{"d_model": 320, "d_mlp": 1280, "init_std_up": 0.0388, "decay_fraction": 0.816, "decay_shape": "linear"}
Each number is 500 + 50 x the weight over its row's rms, rounded and kept within 0 to 999. Layers, rows and columns count from 0. Numbers have three digits each. The size before them is the row's rms in percent of the matrix's.

# o: layer 5 attention output (transposed), 512x320, rms 0.0404, rows 315-319, columns 0-159
# v: layer 5 attention value, 512x320, rms 0.0474, rows 316-319, columns 0-159
# q: layer 5 attention query, 512x320, rms 0.0545, rows 320-357, columns 0-159
# k: layer 5 attention key, 512x320, rms 0.0525, rows 320-357, columns 0-159
o315 098:432483541513486526442442495508486498463544465496489532521487419521491423570483389519575556512510469458450582417586535534481417486523471393499460491549412462505550458502523529492526439617473498552453440512498491463489469478403566553523544431492504480546530632474453446468608564459512507540508477461564612447467479453554580515433509560496509550450467486431483606591523517524523606466579503437545486536484459503481505459454454474503538540369468519409455470567466471473446548520513549
v316 108:556555621598483502404438415516454498519474489516458521547557486479535566508523525473481475487467538503435520541511418537421530560558469499509509468530594479491487502388567496506516436452570526555479582504534477493559558505464525547415513455548490531467408579554455412595454458463384556485554502524500515535534515544534599583453442541513541494381470509465393487490470580469538524443449427482545501417413445482475469531434597479395495446446505599567520405500588528527509527563582459
o316 109:526382498417517519557579536546498521423527551555543442531493566512481527409493654598467450441462552615495499472408616470503575459469440571551467453436439528456524460512490499480482531528458490426520405514420523575390462476579504585612482550520564518537519426522485585506562593538535453509418519556545505564535488554442469587580495406462490457630531497535539445433543522472547371474497580521450466590467519525497402544555468526582497507499543497515492533508468466407471451526509466
v317 106:487543459564514483474473568522480537452479478472601553469502519506465518559488506498482491474540575491465475536513391542449448436522445506573454508466442512575535526518570506594442439456525478538476464532475496443429519498522493502491559416532455562445440440494522532548470452516517413386409440503446626424455479576486481573547543443477526544564554502529446525515485452571581509475526423505565547489510401542497382420597588495512556596468467546474554553498438482553562528441576559
o317 108:490448571530502530510478511587508425481440490553337529529478549488444496441504508499557487457524502478517569457532492487476546475468543524482452494430523529537573461473434512441548517479491404504569446466546523448540486427406508498615498506423523494464425579497480431557553455453494574582503388425554461562530529502475540597433477479490465482450564482430518496528502581439501485512507609550468501533563456422515544515442405538540448371440489453567543589531569412458511469555449446
v318 103:453455421605454382564432529506500529458454537444592596419509497433482529374557508567522554547492463418503537550458473526629474484469592550500521534538473543517476503473484576528528505538532524604485536503508442497461496522517542472503504497514559472510518562459517585418488454488444474475383548549436564478607517525516384504428446560525476425543520512500451447485535505505522455541544458507548467528448464567524444570454516510480528532569430535473544593487458463481557579443546502
o318 102:382427551488538529389488469573523567546512505562471467510477471551385380553506484476500552530563515390474558478504436487474534463469461497437486463451420461515520472527501628479465464480482482380506479448577514414577498554513468497443521449494540449531476501534468462472511495519532517556468418440533456526401422424436636542490577543555503513425499502506433522458525506482458560554498662515554501528581442472478500547588540487520502445408570414550489551504492560492440518479514513
v319 106:509447352564580499594449492513509540489494455544540498423451550452562551416559518580517494573456546519555501488461488448639510549494508465476446538426575533478527506436409521440553496510526538539541421525473486414502546462528468548532567489484543416475449569458543576534550534549552517461487545563440501484566461526463516557443578470547519391415483438475511458379481539467508479478565444552482388551415508545582509544564577472413464502573529548470451519517449481485476466602542548
o319 105:419475555444539506415430429495474454538504578510474430550466481542408494622535564440530524504566589387487516483433411533540553445500462572450495513454553473566476523595499496506447418460496549393480526473545526498520527537537489402492491546506548482496537389502485440437466433538475448468538491545501462397404496484470468448547496504547626530539465538551429513451498451411456493542479573510436551495585553481479553502533520497500474389423465474618507565483578549499493558445525456
q320 101:604533445492539536534408506489462523578444446521540419451498464477445477518418640445474349484488522562577481497548505582581501487443511551522436435571437468485517475492477587425428484483515442392483547483537494521511499447559559573488483552440567485528532530551540474399492497542544520495413491554465542465585560542469386510437514486438494416424432519479449479547493553526549471475444468580418489490567518513567452491484560568537503548410438503507535601504421437458450463451521488
k320 088:563543408516503571504481579514452520463465515567498513578483521479540522506456569475530485500589506529505463563437546525548442570437434430465556565500455518434495452511485524468432535448452566586420488525519423484595474462551490554490438455614497458486452488459423497478452499518405449593541495532450457501495566470469519494534573580521484544504444548475554483403497520457521533464499531475606501557495489525426506528583485500516512508491581487601599555535509518426477475413449513
q321 095:578510447455539543473576480572543498569518540412511456401532486440567437456476507505450505470552464549514429460548459516520525542480550486409604468569447478507453546424518501487568438521395475532498479575461573475461464543498504452470518466488522604483503572496614501399578511506585506545431557469535546547488533530505444498471402429488497460541556458631455519471434415459479438481543612485460520479536454463466484502501597544579398518400541439510560583507504556496523475572463514
k321 088:622521445477497492504454512499485396466564521500504516500453495472418493416512489450495497554504494573565454531540512481514483479579482464531476526545486483489517498530440445515433480602478517502552467491421481496488522582578524480511458553460526430576558514532499424455509556437430565552503507451564443450547467567564513591506475459497466529427530586414530558449471537544489538590410567492405508490454515483493538567574552442504457474573576517406500552528545508435572502511540519
q322 082:543508596538584470545519523537437408460542468478481515476510515507457546475460467552580454510501529499488506522514555471485435554506514453460507490503499422519552468521439494544522516530503594472554449554455474455541431502527481476552550386437439446502432571563525577531576500507441455546426542500531562510531589438514394531515476517441487499505544494554452534471483501569470454458593547570562520515515499513449398436396473530522493528491479536445557475470539567520512581482536619
k322 087:363588338518583394506546494472470520477529522510534507548576447501524507451493507548425429449424397451496543607503499521438505485453501506547518604571459523523532540550395489462574497469587495475519505404584468540538581405549516583535469512578519489507431562429444460531554488539481548516463522602507436441526519487454488460614492504469483548535548525542555522531506512500571536518598459513511440508543569522526512579498474489563616544564494501478540604576378461483544539482474442
q323 095:475481586456457535471599437519542465475450503472528492460479475514521524459491411478503592500481554497494537482517468527474534469543337544617535418433531575441400465544478584534508503442585495493559544539430536562544420541463443402395447497446479505519597501524486576548503565483346564486483449607471478533457512569462491526459475414433456467438492532518598564409438501464568540457541554431539418527525440480502538474525540504603517483453456505465457446415490519538466517553521448
k323 088:548528466418502472601558577475611474522452480477473552541587589511455374568560473559450474479459439538409482487507554367490450481477551527521566512463508515495466524525548551560486483526471536510506559525446541520470469476431392527483507492423454426503475443487433524444491445535591463449533483567452502639535544502528550555465587552505495517429467541515435479535526494489488454517508624527520539521437466552474436449431558487567453588466512507492507618537523524572456468486409468
q324 098:463578533509429516531556497461477612528428559473474470546434568508466561465459596550463527587532543482562406465368406579435530509493529391484436467481503503480443502559539468523527563542533483545627509512568498517506459495502529464554534523500543571502495561472529505426556476481530522489459512435456426548494542432593593514494548479409558486476521525434499497442482540511385552644504518484423577537494459555412553507470420537444491539571465488545551545475443438530462539463492430
k324 086:537508470548461425480509445501447620518576599579443470490548542477495543558551572422503505491493498481438508488551548539433525558531451479455469534475478489490485438554481507467490462525524566491488528538563501460442524371521527524526491548549555507588424502535510487519462410435589434564481546500380485497462540537441471523466551528439472501525520550412504531440486539473558533502520591484483539615497504480445549504534511603452599529393526466503476502528509464435601549536522513
q325 099:379482551472449619497509432484553539478544500497462466457493473565507492298566507614467516535533552525494538527540546474584491507548505535510491442440478522536546491524521519446453514514455520523560458555460448523473437500510477405387571520512558500535512485486521500497449516509393505514561458489585517527460456551508444560438522553549490493494451450523518426548473519475429548547549538443562562521515458581453460520540419520490552490535527503513469588422464441485498533482456375
k325 097:544510495405542451488509570444449407481565542447507539454388512485501459440503445409500502446532496493452514464474476575395487524521502561527489495602497378528572498471417468548510512490538508606498506426465511531469479492427521535495557582560585520438521593499413516533536468553478395463522528619518409513474463414447480457543520364495478572466526514516502529453496409511485394541506476501475511520530469414435518581589455639405428522447478476515528397522518603549515502408514563
q326 096:553536486552484497532451529564575451481530543561563550477554456532527430461579424489563525442541496548435501491519465470441571483478487521591423484499477511500436481565563532527422502558418530492447506511441595565522582559463500438465518563473494466542476357383491541578433470413406486562526488569573579515523457476438497460394486574496445519419495499444548518470457454512574540480503508549525533445495504520483535427486513441466475431598570534483481339478496555577500515525518527
k326 095:492619452479577488454541481527488447487471517449447594486498513530529552582573469487528574544463524560481416532527526535620489581548535489498548472481460526487476531480495471565534499452571489437513510389431421508463399451477438577566490425486513533495544488498496525356539512481424594465450438434536445538473532543475537480547397447474584552499452466541496439487450455529472555501504512480545513490383396443491490536579527465513492457462500481481438431482465637569474450476451565
q327 091:543447592431486429476531512568412522566497508601396583509523565441558426578508454512350469539384486519498462519534451534498524443472478435441498463526500457365534524452387592440524547532543500541476582488502447543443492540503592433478473577542492479533487504526552541457461613524492575492560529521412565528502595446459405561581519429484500456546405516530515449480477482424514490452467479541516507414452577417556557509468495539521432438505471499513508539480426465489594443446450450
k327 091:556495486452508570640554413480527553542493494521514488482426442475479531508501492529551472542476482550514470554557501464535495435418580485505508436518485605506532480470439551621470469582466493450531527501574474479481499544512471435400530513440529447466564471466506506545466504498558413472508499575533554525484421475515436518432488426496510464613507536558549456424487527399586456445523501498567508531487581471434540534471522423411440504446512483548523521501618538517509473628518507
q328 099:581453549431402502589573519578528382524463500534597458539532453498428453458481429532495473486586506493489602469564540461426596514565530545499529432464477572535599471529534580553489455557424490496501433531489526524481447486434476498388516468414568477519538579448533426445509555460464532450519453546518527493514522550554589470435460521566511473453483619482583517435528471469517540524532513521604518495545565547550501534536474452412532570500482448540476508477555576597471427471543451
k328 097:551619567479495526456557489476457438502422424495363539378548475486552506556597475557516548605417468586474516492457426463520437458519482522456472539555473467528526510445401543517506486473473459473505422495451536449565531507512495454498504316428469483491564394596506444362524544503487542399509455444472523545502476523526519492437494447527535610496454545511422492424504523566468440409522500476537505441393408530492487504504518566511401450442527537532440463462538557554501471529539624
q329 098:541449521459490528499531575453457463502487494481493566529554555503531359406446462530533502498542505591459505516461570411653461509485526540570459517460591431465499477534529491480504525510466485502465509520514520432530454451542574395533441474448530483450504435485530404537461536489515594557481479429565436466531407558501423471535478508492459377462504513488504529536513529509523556467473509546445441420479513502534553472499552448578539505465508471436426455516489428452509429592433479
k329 099:483528474514515515603446455469506583502514512510495510476402469500543509576492451492482479428560475502431477510546447579455541417479539497510421488438489520540515529481480503492481434468538458479456519471573564514612556521484505483621594413477483481469510486555568380508507511492562510547491507541509499417474470601550620563555431653526463500533596559489567528488473506523469537413530353546419557473570528506508503562495487433520487544591449488448450530400569590457561450555580427
q330 099:441517450595488494527498440456501528544497516485547549459488492569556580451430650518521530440574436446490532473516402499525467458414509542524520581529446489515451505528472504533519552556553420555494479491555525589490514506580480478511465569526516474503556585481512515376556489503498485583557437558436477417566416473509493506546532518569516481551518492460483396388461578476414535630428496488453460550503506572445565465466547488499501429479440455546627588469484443480489542405532516
k330 089:512533565469520538601602564457482498522448545469412504515452465494424474528495573564514529626544403484582461486504558514458461569557552440534528478575409550594439482486592485549574503529441561475527412438474459546561531523438567394487464507574480479469527467534436445554495492549504480531478519573472512507491490519465470387562542454473460515490529520502478439499488484401502495470462489524456434468430454448483583500547553503526464590499509487519500458589532535526518423441414429
q331 097:495457497382353503447493524595533402513439502424610554405518548513525419469535442461528452485529466475463537445542578492552505509560479515523456451457496527475589522547502537568424462494396463492431554618550518498465391584497495450408487566406529467527538521529427469539344534487483454512488456510594509463499464477527473485513436503516457452485495498419532512422565471515543499516521474520513551418488511514498529418433567580507544498434444457439436474431517567548390446516533531
k331 108:532427595413548440505506543565480425527503521500537525451510547510609529401446441538518511487419529533406425435498411546545539362498518477440400475483542538451562582496484451450536475428517531493584482476486544508528470470493459447531547459406496470473532524539581532440573536505558541520484466530502506521460525603584541506521444543572500450483583495510501486456469499536425510466563354522465466494522451501510432495503491497442420430540473469491443483412441552556563486581613435
q332 092:485447485460448471461462475483484511487491540379619593528537490459493530496474402487512507529524508513483544549457536426548582468500424565548545536543617531529494570518632450504437481508466587492430538466540489583460423477454520459465476503478566505533544452528458493541474546542512675598526439581484423490472461506627563535507476584428490418415471458449496503447469555508524486467506496486464464446535477533457513420561487482520533462366501508422376460526546483530471515576465463
k332 096:533435420497589466453512474575519471483584529502459518509530491491503538432519499567391537508593551452416518494544481579461547483443575460499463483495479517491550495411452542474520486501500502557497412495531583499462407523523325410493630528389459465460524533488492523537428453588539465476504476522512515493465486659529473559522447589524447540488554533517572478426534507561458485508538409496426488505479534441562405521563522525593580471539506425482440568407543483406506478480623494
q333 101:420531478497531449556494505482614464487536511481596545429475438434470616548538533475532497554418445564446460413564545484551464483444560464438481573477495500451667501466399502506478540490495429546462553484450519473495519504477431487557595448410524498434510472623456602575486485405496394497515511517578446445549511533526459503537497536531524488494403438498525554555504503399525491504524465417504500491480540501428558502488430550463507543524395550576501447429505542447507460480542549
k333 097:564550532487422560436519495477439535506512553450482514501438524438494478482464537477628492528488539485551523597491479484564437449497491534503511610439493487418471499516473487437539541556432530520449417508502489541454526443514518444495497503509534397592501514466530588451517493551495484583495568555414499585621471456438470568481591416536466359486469548473558545477477453547508397556547579501520489481567496581560506454471505463399430555482494545469540579517464435457453526555604429
q334 113:554448513466472498443451499596489464547528458451550476461486484478567433447580407456498478431638470472519443370502516474516604481502509562517487428462411535531510482487576600574454416544481514461453493535513575489488461596486454424468594513398547520534611484494455463506481494472478500471587503473625506482474450607528515534490504566547441572484516546463441479444489525567523548541427543501507519442516544485515455562480499456521492500360480489485504556465565578595422511480499466
k334 106:567484424399484518543508500577468523506528549471456519445571573478605481410507496549517489467508524534461535465500371482507476451550476520480485487396520488368506548500403463362420470400481469543516470517549568547406488510580400562460491478440514538421495530450485504391496453565552400471514479505440579595521478509442506446479455432509534493470678416538499453430517562503419483374449433470531511540531485578551513550453517451534513451568495537469477447404490578527477517551589451
q335 091:552430539440526375502502534465521544446444479467431523540494480526518506649511443419482553534574459546441429449543460555469508500448498491611455527415586415598539486424555446578538448529553498478566492413506476453522593502513444439588581527546560462453519386570535499511504497497588514454475528575569497462505547536553547566455446497455496427425425491582570447505509439536553513513562427533522540528442508409423506468542548540486422515463554577467475557444495492539582478497515465
k335 092:380500487432503608508460531557481574578439517597521528497460410516449593423494577481410498442500485458448505453480472504522527436538569477508495579473467580526526447604470498520472592527538457496459514574571529523487457438561564479507538523566537473392512445444468453457543600581475447484533575548513455426500505486480483525483535500452536474568477539492459452478535431488467476529451581422550518478464487503528498434439523467570460488494518537487436549450427570449492557493526543
q336 090:417533449535426484430436400527546594532452457521503420487481457503555489465436460440559493530465430579504524434541491499531599564468508502496408467505532534472471475596627563476483417581496473513512475549540449560440476482549493485488537559524517482548565537511444482474593538452446503431490479533554506433483511565489499389510531523545490482526571612477348584519462445571573554519495499590465426458523593455472599473522466515492500492441514522474449525507466494580492534557457479
k336 112:457429350482593499587552518473473554457484508554470522456492376557550551477498515593489537535482483525491481463478504538519510464508518523554395492494489562616500436383411471424480578523496507493528480487457530483586508524583458412568647461432515456481564477508526520569514495584625529451508522489508502381458594554458474466521443491527528519525514583464506558551506528442442478500496472512470518482443417485596470509459648448519568486534533531523476417498452620482487513517514407
q337 089:558539560406488528513586570548496484564533584418532507520570528471487422433475488483466472453587524500464485578505468396464563538526534551514428462525577511512536522561506551560430483477464552499523547564454595537488415501485562469475459496445531440450482508430429476479372467503440525519563480558634388491535517530457538558507524540575460433531549479461520595518556496560540625442524460516545557444445506534603457491482497470524512545513517447548525502460574453504475470576486495
k337 112:559423496460418500472479453498606537514490579491542460551617571513533539541573424426453518480536499536430522510475490415524582487550487435486505441461568471420536665510431600496482451431502535477532524529545589575357481517543452496490566505466595498509545563479496532455519487549514468532563434510500510521481501557523492546505463503522464450494510522548489546479448482503440569385567457391458448529548506479496446501570467417530581434544483508436506529448550446520463435562550506
q338 101:543540515459498482534466420541561563542503522463538533452510540485458480476521502475526429401517587587440528508516453421499527482525492554515536444485453560472515448541611581562427441536482506494476546485473530535469393554548481494389443552463486510485522497499519640500493575511448530535521493536561493492519445546514585553466509580534453532415520442477396545530529581444628555429489525457502488468555522530547446406405501426557514398514407415508590546424524589514429460589515447
k338 101:590466551390532570506535533470459554484493529420467471417501650451550443454510446455523475480510538487546443502498445490532465517493483489496510453470522440420467516581370476454456537542501461535468464515586634383362476554580428521472520531377481544488533487458554539448432571534472500562538446566499514564480518526520515513455441467458492507491602468494530509512568540529475468369483502492429515481505469481567457402417483438512548477523444530468533460422488400471460543485562445
q339 117:487572512527512399487446546588521431490559493524495508473494475482538608575482526495535561608399537551447395463584465553523493479485486506527551542499481468525567488457531527507536526502509506551438625404477404542511495557491448527470576502485555422461459464595549582397499487500474446395532518509476520484536492548490510520493471530541506521416444561472448476465520596433527526477575470413589486533481437481431490574515481510460513486470549514492540548408528539511489536472513511
k339 093:523446497453524560543538526450445563568513479474447485556489543478425503517504511521588539533517513562624466536400459393575444509570566581498492551467440524538416552488497448492530507525482541566475537483510660589570465540544581428489454546529453569436474477474498510486483549421534485508462518564511543529521443537511476502467607405403508419560574552527483517543512502441538413469510539538511616436491460528539547450411534456544483519494449534486491534549425527478539517504531399
q340 101:483539576552550525573473544437511494466504580463526476468483459509466560485538587535542505540339429436501496440405478482514497552452448550510453614453439500484514523519404502527486576510565442479538462489484483507513542447564564469598512403454585479546473498624524524462458512501486460450536531427560474457476525435460470493486487477477453570500453491542468451490568546459424511480473442523519540506350502508430483505565427539432584505535519528529526420504504460495513615520493494
k340 099:560503543508406562527509562409495533502446512523491462580507622507449444502390512494535505440493513538489565490501507490564437535516484550513578495488528441428387387501560470509491567534442441499556571472433519515410525463490615508525488491567541423448489506495458439450505468500424392480452481482536496538467564386488407519423447373481532475494408530495440428566459520433531467524507591553456560577485512563486525593443457608492558495526476538538499485529491461528519542462449506
q341 096:449512425488520442470492525439428417488484522592385410505447462574540464489448459487473535522547446513595484579614439520450567491428497507492478514564419553579446449525589475479607509567526521503548546458569526452574550424410528420495502487540466491572537507480448464387551487474461535477460562528521548416546564554466461384495502459550543450544627561453535449515514467552424417554562539463449517431472468467497455417571557483498407566500522500454531555557470509510532541462555528
k341 097:441512543598524418566415414531535433521527573524486529505492382566461498502559518518498521532567455526592503448497536509489493569572575504540474467486497573593596451460558510590518561511543576493601519502407523489508417570403481432499585408501564477516577489551416534458471478515492525456543519473552500443459512522534516560533423492562517535476389499458549477496579549466504573570545537546528433453474522497503531562442478508542476500389482425482490474515524611572440538568382516
q342 095:495462579484430498481488512513532469408528491467557550445492483484456526501453467534367494567398557492511488503526492523598477505511492506503493448472442510517520450465511453451423575467508517467445512512462552572570427413479582591503532522487454472476506482394511543401604497422457513385593539555499538480555528452430353520588463449516516397521512542437500473583633552492398492482530472556513484485451480462530447490533486550515492521483552484564500512472485425536452472468496505
k342 092:472548517585414439529491455426542417456428487512460493488589533562545439386507572506433441462486475385538574435504409464540455504521459469604479517501507625539529496480500561469449433521436513482579500517589437598545485445477506464561519509546542531485495575531466525452540535430509481499433526544417567492501424478540518440500463505601460453494487492553464505524568416423471537499575501505431502516576528584531416433462534528532414431543475559540460489478484462460544523539558520
q343 099:495483425512481533487525474432428585458485501557531539528469485551410547544491459565455543502434498456534485504498483496524457516415469493516439575567550437574449548472461393432507508489541343529527481421497475390513519499478550526516495506565414544572466562552477457441532472466631514478538445418468523512508483455565461430565430473490494528550537485545484423558472431451466520524492429601475518525544494420453535523586433555467484578506555509532479494537493346416581536448484540
k343 116:464508501563474563477426472443467533454496493542559514587386410581421500493399628556491480469430462521543535534606572532599453526492562490475506507608427528561460448417529389458544522520506510487518537542395460506581477403471631522574477559572426427518457527556517553508490474439505450487437598440546549485507510475406400487556526454517554482552473475486510483579426551448468478628463474546505555563523521441414560514517535586473485560486551480466466543636459474540544533525439539
q344 099:474496496505568587564490579414453473429618398540470453513482548491479595606541493506536511536477531479558466465438478546511438523501407539458455501488410459526504547500450486447526560478552406523486515510553483495533584564515553467514532401531581489493455463526544397594508502546526513425547547462470465498437485504457503460484476461474458507568541524499465504535488521418454546471532561532537496443473461448459482523506528545499532587576514566514574475499470422446485590496507451
k344 099:562433429532510533594505536456468509504473519442515447613450510537486462585479486561552440493583501534572510523572504456512434507403550494487568317477418478505486413394506407577521554563428488526417535525462452485439547469457556559476526455531493431516437520541536510489467421426435457467500451508578496582570539547516494488498543409444525548449464529516544482551485591477467491503508477535560577541481414490405564616437494563428433531450564520554511535529502504425485532398463515
q345 097:524582506560451500429456403514482447480505468561485446527524439504517419532467475454583450471476495431537542548438511530453546564493505524512489481467516540465385472516517514439541470501506493473545477553557373505510552564544581441497447464471473570488466486529447393556560596415487511497391417490468525494464496454440509463485504539517507536539564518374457551582489413569501491579465525555417495530542480496416534483569491513540479533479551478504527518526437487569469461556540521
k345 115:416489461630518528571479395478431512506503497567516501546501484576450536461446582553366447444530516508467496533505524570448506512515464499430414452416518465565570392500463480481530536544529439448580431529445352468597630485502521511493464514528533527501464572512436420558478466527613511440433539435522456405504496437445427558546528572527498524500402598490432508496489531399484472486490442553482522467478572420495453496549586503498547503486582535579546535561510519494539573444446525
q346 132:506499500463549378464432472516606477510555524516504568461499502461525542437521460440501468495559477571455451420481531457494554464538500482542559536456509455496586517569534578617512439491492511532529525505514591526465439482540419443423553526427447487462553486511442614495532551491435481452540463517481505551452456588561509571476410510585482556386500512514475539469462598490578536468415529436656503530486584567466475509470518422478551429413458459484516450449524554596426461490464467
k346 091:516413546400515498469535510539563546550518481390450472467577590436584489410501432487564559503472598460474414557507437488469549380528451576439548583464487504434465575520509484551491466463537462503505438444537601515462457562487431496501526452485518521531585543436532439453468547496512494512545535608498505596436545499477525537439555469562499453507621466475493558465511413469414454381533457490536515432546461502570423446485513456506545568556463465439523468482504551552430526512522549
q347 101:526524474521460584609493544492543493429548574484507454484501450573407558516396514510609564512518448372467555526581436453472472569474461541613469514503453541563396489531479460474502527477505538474440434439458542623423460608533539394475512561541563457450480513581376520534510522521483442428583519526608523403450534382538507556454435507456500554540533526509512543458549425598463592560471513524474574465556554450498507530606453541527522482408595564478516431496508472595523562487565499
k347 104:489498511562525474537446547562482508447477422510535492512525450601492549570406546537482463530483508407461519454449571553570441594487469466507505595518461466594512496586476503518500504472533481481524588463521471569541507484570581482491553449621596538533489580526488557568526451478442530446510479400509474433499508507552482510441465490560571549537446538521472578545449484522570549558544525571435587504504546395523486456528444547524456414427561516632459554570478460542538511460520518
q348 086:435436521438446440472510488622424432533448559435484483545514548512529543516507472502559490502534484408486491556544476479401549453503458480448463505483461499584515564500511494519539490377600560553511519551537577439540545474488518446444475507458542468500481437490396466554476504528468461473513428554520529461541408486561533556517563433553480566500511475507550595525576400481438459474434566421497529516448514538481459441475472527525516580508507441549522480554570539474544416527549511
k348 096:495555527469458408471504475592396464483473508419527502508504538444530489558518504404459552552578570426480436529529442456400518516471494499546512480493496482460553513492449529468446571530535551573459560412476550451489539489509412475509552417461500521500575500511472448557545490484470559425462499476565460531445550531576540571449533489476500450443448489516513582460505534590565534477588487413516447548522504467434553561466473505491456480463480557479570483464559485547402514506476464
q349 105:485584500408425508391475548428512453491436516562462431455517521454520415424510497490448496504553506431573458487549503545466549494456446465483410614487482576530538539465497585471593458474507528440510465501549506408560558465527516556538591450481461520537558494467502430450461480475481538475482460556435507555466508527455500506540434381503452527494533593578535539603464556573488423527447509477521618399407533411437427484561511423473503569503476493495562525565516450518534490522507524
k349 093:471619581462508495547393515457572481552519485479562478521435477453471517456545419484490496459561471448552464461462480511437507473540564448449414474460448587500519524533395475559499490445572548486499397510528499452492568447536590477521576561465562438570518508508420442439453485505531446485479471467511503518437583419511508453422481434530431474568393511524451508440531557587501470541416500586504567485385530611472467556550493516524534506546464369514509580542609525540549508484462462
q350 107:505556449538460473500529481486441476476539532493451468486570536524508526561490440436526575457544541411416458560508512564453537535498404497495493410479552558504440497509421535479446550497591491482465625459557513561458411496492437411562512444468572477531487463512503366567358478547511533515570523460502507452416467504585593536457455446449438545497495464413521558478539439545475526520522504568493537461529536473559454466560464452444583470492494490494543400477474484524451464482421463
k350 094:547502481437537533409514572409550558502516464491470551526491573549524540530530487523519548422571545508391469463479532436502527556442467496505531487591589469454422513540438495508384571491574547568419480507499527554464468460529521565592441490522522449459410489545476541537463567584437449547488445452409532524553545557550535469397587458407606419470464504494512442511494510524484542593498541547466499527405479530531565451558454491431440556505512500415526472515545479422506446477575530
q351 104:503580515518494481425460391429533508455476450509468437426503512582582472461505500459421390494603579463518576496528584513463474476460486533420558530469477509585431460435497482489573516572472468437527447546478552451528500529530492427514449392441532557556499500489577437449504532425484531408512511523480495489506475353443455448431501481515469423528543537532460507502442511528395507565453554532578511444538464465509521592508565438465534415555541507558463534565473532486450536495452427
k351 113:424568527600423487528543407504546491440453504568478522470498444465533430420543495538376420499573525425520585474501494481495482583533503527409552506447479503583479417430446530522473628596456490507563470472454443477550520566434504519417514499499439452530528484501450456474499514499506569426536414476523485482440543407548466501523555503548479554560481590577523516504456450459446545466421504570466506404491486527466490564479502548513538483474488447509429500556578500448528527488454515
q352 101:410520485480443549542451423436536513512543443532582454520530485543566532522453489529482506458524520523501530488493521552525540552504572616522536426523449492504472470555472456455455533559497420468517454453476515493557463601580487389533486587466447458441478563440494461449506644331494454509454440582583531438492559472383563513500494510632513505521424426556502513537505531490390473545531551528545421408502491496524522467424566429470432391567517441533507581543498514560491578555416473
k352 119:529551416510476564617542408491480432505475517570469401662491485490475652559535526580401497480425493569441516522551511554500530500502472478484503455456540505565512407430600502495440563537542481513495509460496448511528535522539511498480513528528461463491484482483445544404496502471490566490525488460534527477479587536384441552607431491555525508509535506507402474467497582444442498452488552515493459448526498452517489667461487544483524408507519450486488428532548599441445482508463473
q353 099:490545597462483428442479388535389448571427535484468463433424551501436381530505499464525511509546432491561518488579558388395544483536521530471501509542521569540435487482500464532490409434499510437523406534562522432526518506507527501525466488450414446490513547454477396450454521445452450488578488456459483394508512457481495540551497526553414500512488589484492510480503461522504538541563475548452482441556545545399549542436371484538476510481524456465431471530547500525486499481533568
k353 089:529512421527481489497443410495434473515525480586480435481433512562464576496589483427382560463561483482469531453553416498513549516471501470448534499468530496471527422473519469562527507459524515400530496497538454570492520484440404551571480547420430454512596525463483505519553552423485461505486489459587543491477509545553480525552541522465449542490433535503527569427432589505510570525524479521445474471548627570575539572434580537479457423475459463463560431523570485533430491497492503
q354 105:420532464484569453500562464450404477475502475472476433552507521518502536524432468508606538492545438493492582595427519432510480466473488508537492571476450491576482498517565558535516542523515544533549517523473469506565505594505572409472400487539556482507531421409370384472493532483425456592567551540453571446444569513570434451487522545419485477559464468487409507486580503479392568468476480517532504501526546463537460511491512513511565475451493433559487460486511473482462480571562467
k354 108:564449399571466498546522452466540484552404520541400534649478533493501595559563479468543546459615501505511543510480483471511518554521539524414554354529481445462498528506548476542508559517421526575523444541373551522376560464457510502469499420479524483513498519395388535439445417491515470537469557516493487552481519541592585514523498443520497458426411514463457437529474568544508492531549446488500557516514526464542531527473414478511437536401542483490551393449554487442481426500539508
q355 104:631457566395499525507527532491465503468493489494527519489436477489524522522439427444481437475548453558503500460483568546426464554513502417440563591585405411576499571487545489533512497485537465573420449459507517430472456448478456543445557565437526510578622473525441481562498516558543444408482468604554490480537458504484413463469561446501484524415556565433329520519468585475480480492451524475534478564530504585611472527502610558484452595393481485516474502485527508520441562421514549
k355 103:541464470542442508476426434425529591482393471461653507537537472512555469437521472521465496465447466462547456471474522536490438419566501489483484565513492592523551612517427519494475504496472488482468491473427463378468464485532460489513585428515427504486562400488528463479484389501542522506448510444537497534471453501613483591434530550500485520427469502553493544513470502477477576511521367416562526525499401471430408544455583493553426573491505527524470493399504508523454452448502547
q356 103:444616509580574595481493546471392537469506494403481527519438458590503534509544511507535511436445490483616507558494535482498569550451528550472613506548505560522510491476535413449489369583534495445561525494559455468488575571520556500551487583481461590518513582451456556485472542397522436551393470497588446486634576490446442435544604506666466555571462472561402446454436474493486485526530546569517513609442496534591544426466521522532503411476529500484531551474462476482578448429526468
k356 088:452497553531470461527489424616490495557497534516496516550520480500501431437569546534510467572537440567550462482525482555443553517500534508516459521511485464509549516576499559465500431652368525430541567480460473421435465526557416473518516581456367517488462357433471514453530453416462585471530579516542438592521457483472502593530486535507453562581503587505471511514504581542439426475581509416459505548585555433479508427453559497566511462504443442518478438525421508529481549495449543
q357 118:442536547505433470485509468564543531525377634472555437499541496570445485498449504474538540445387540505495512462533463401478525538513541510443602516372482491489540509484486498475529412463446499428544471484420481542528465547521512483533501532495527474487538536439438549419495559426479435576492477482476543465558574422519531510512417474507506550532477524490442433525518453563451456541450527571415522557457465540448494483462448534514489383492518462498548500489458427494463538529517475
k357 108:542476471475409441441547435526616511482481492511403524453528511598565497479480506425550562449430500543484583458536478509497566473512591488489513495414597486471497504537513524478450439473456485415512527509507566529506422553544514404611530573529597591466587420391458531424498559488510575534529546562461560442420543592489493540453449499539507466486500470432482536567415439538506500466534524511425532607544596573507488502429524587545470395465539479444565447519466422427421584529473500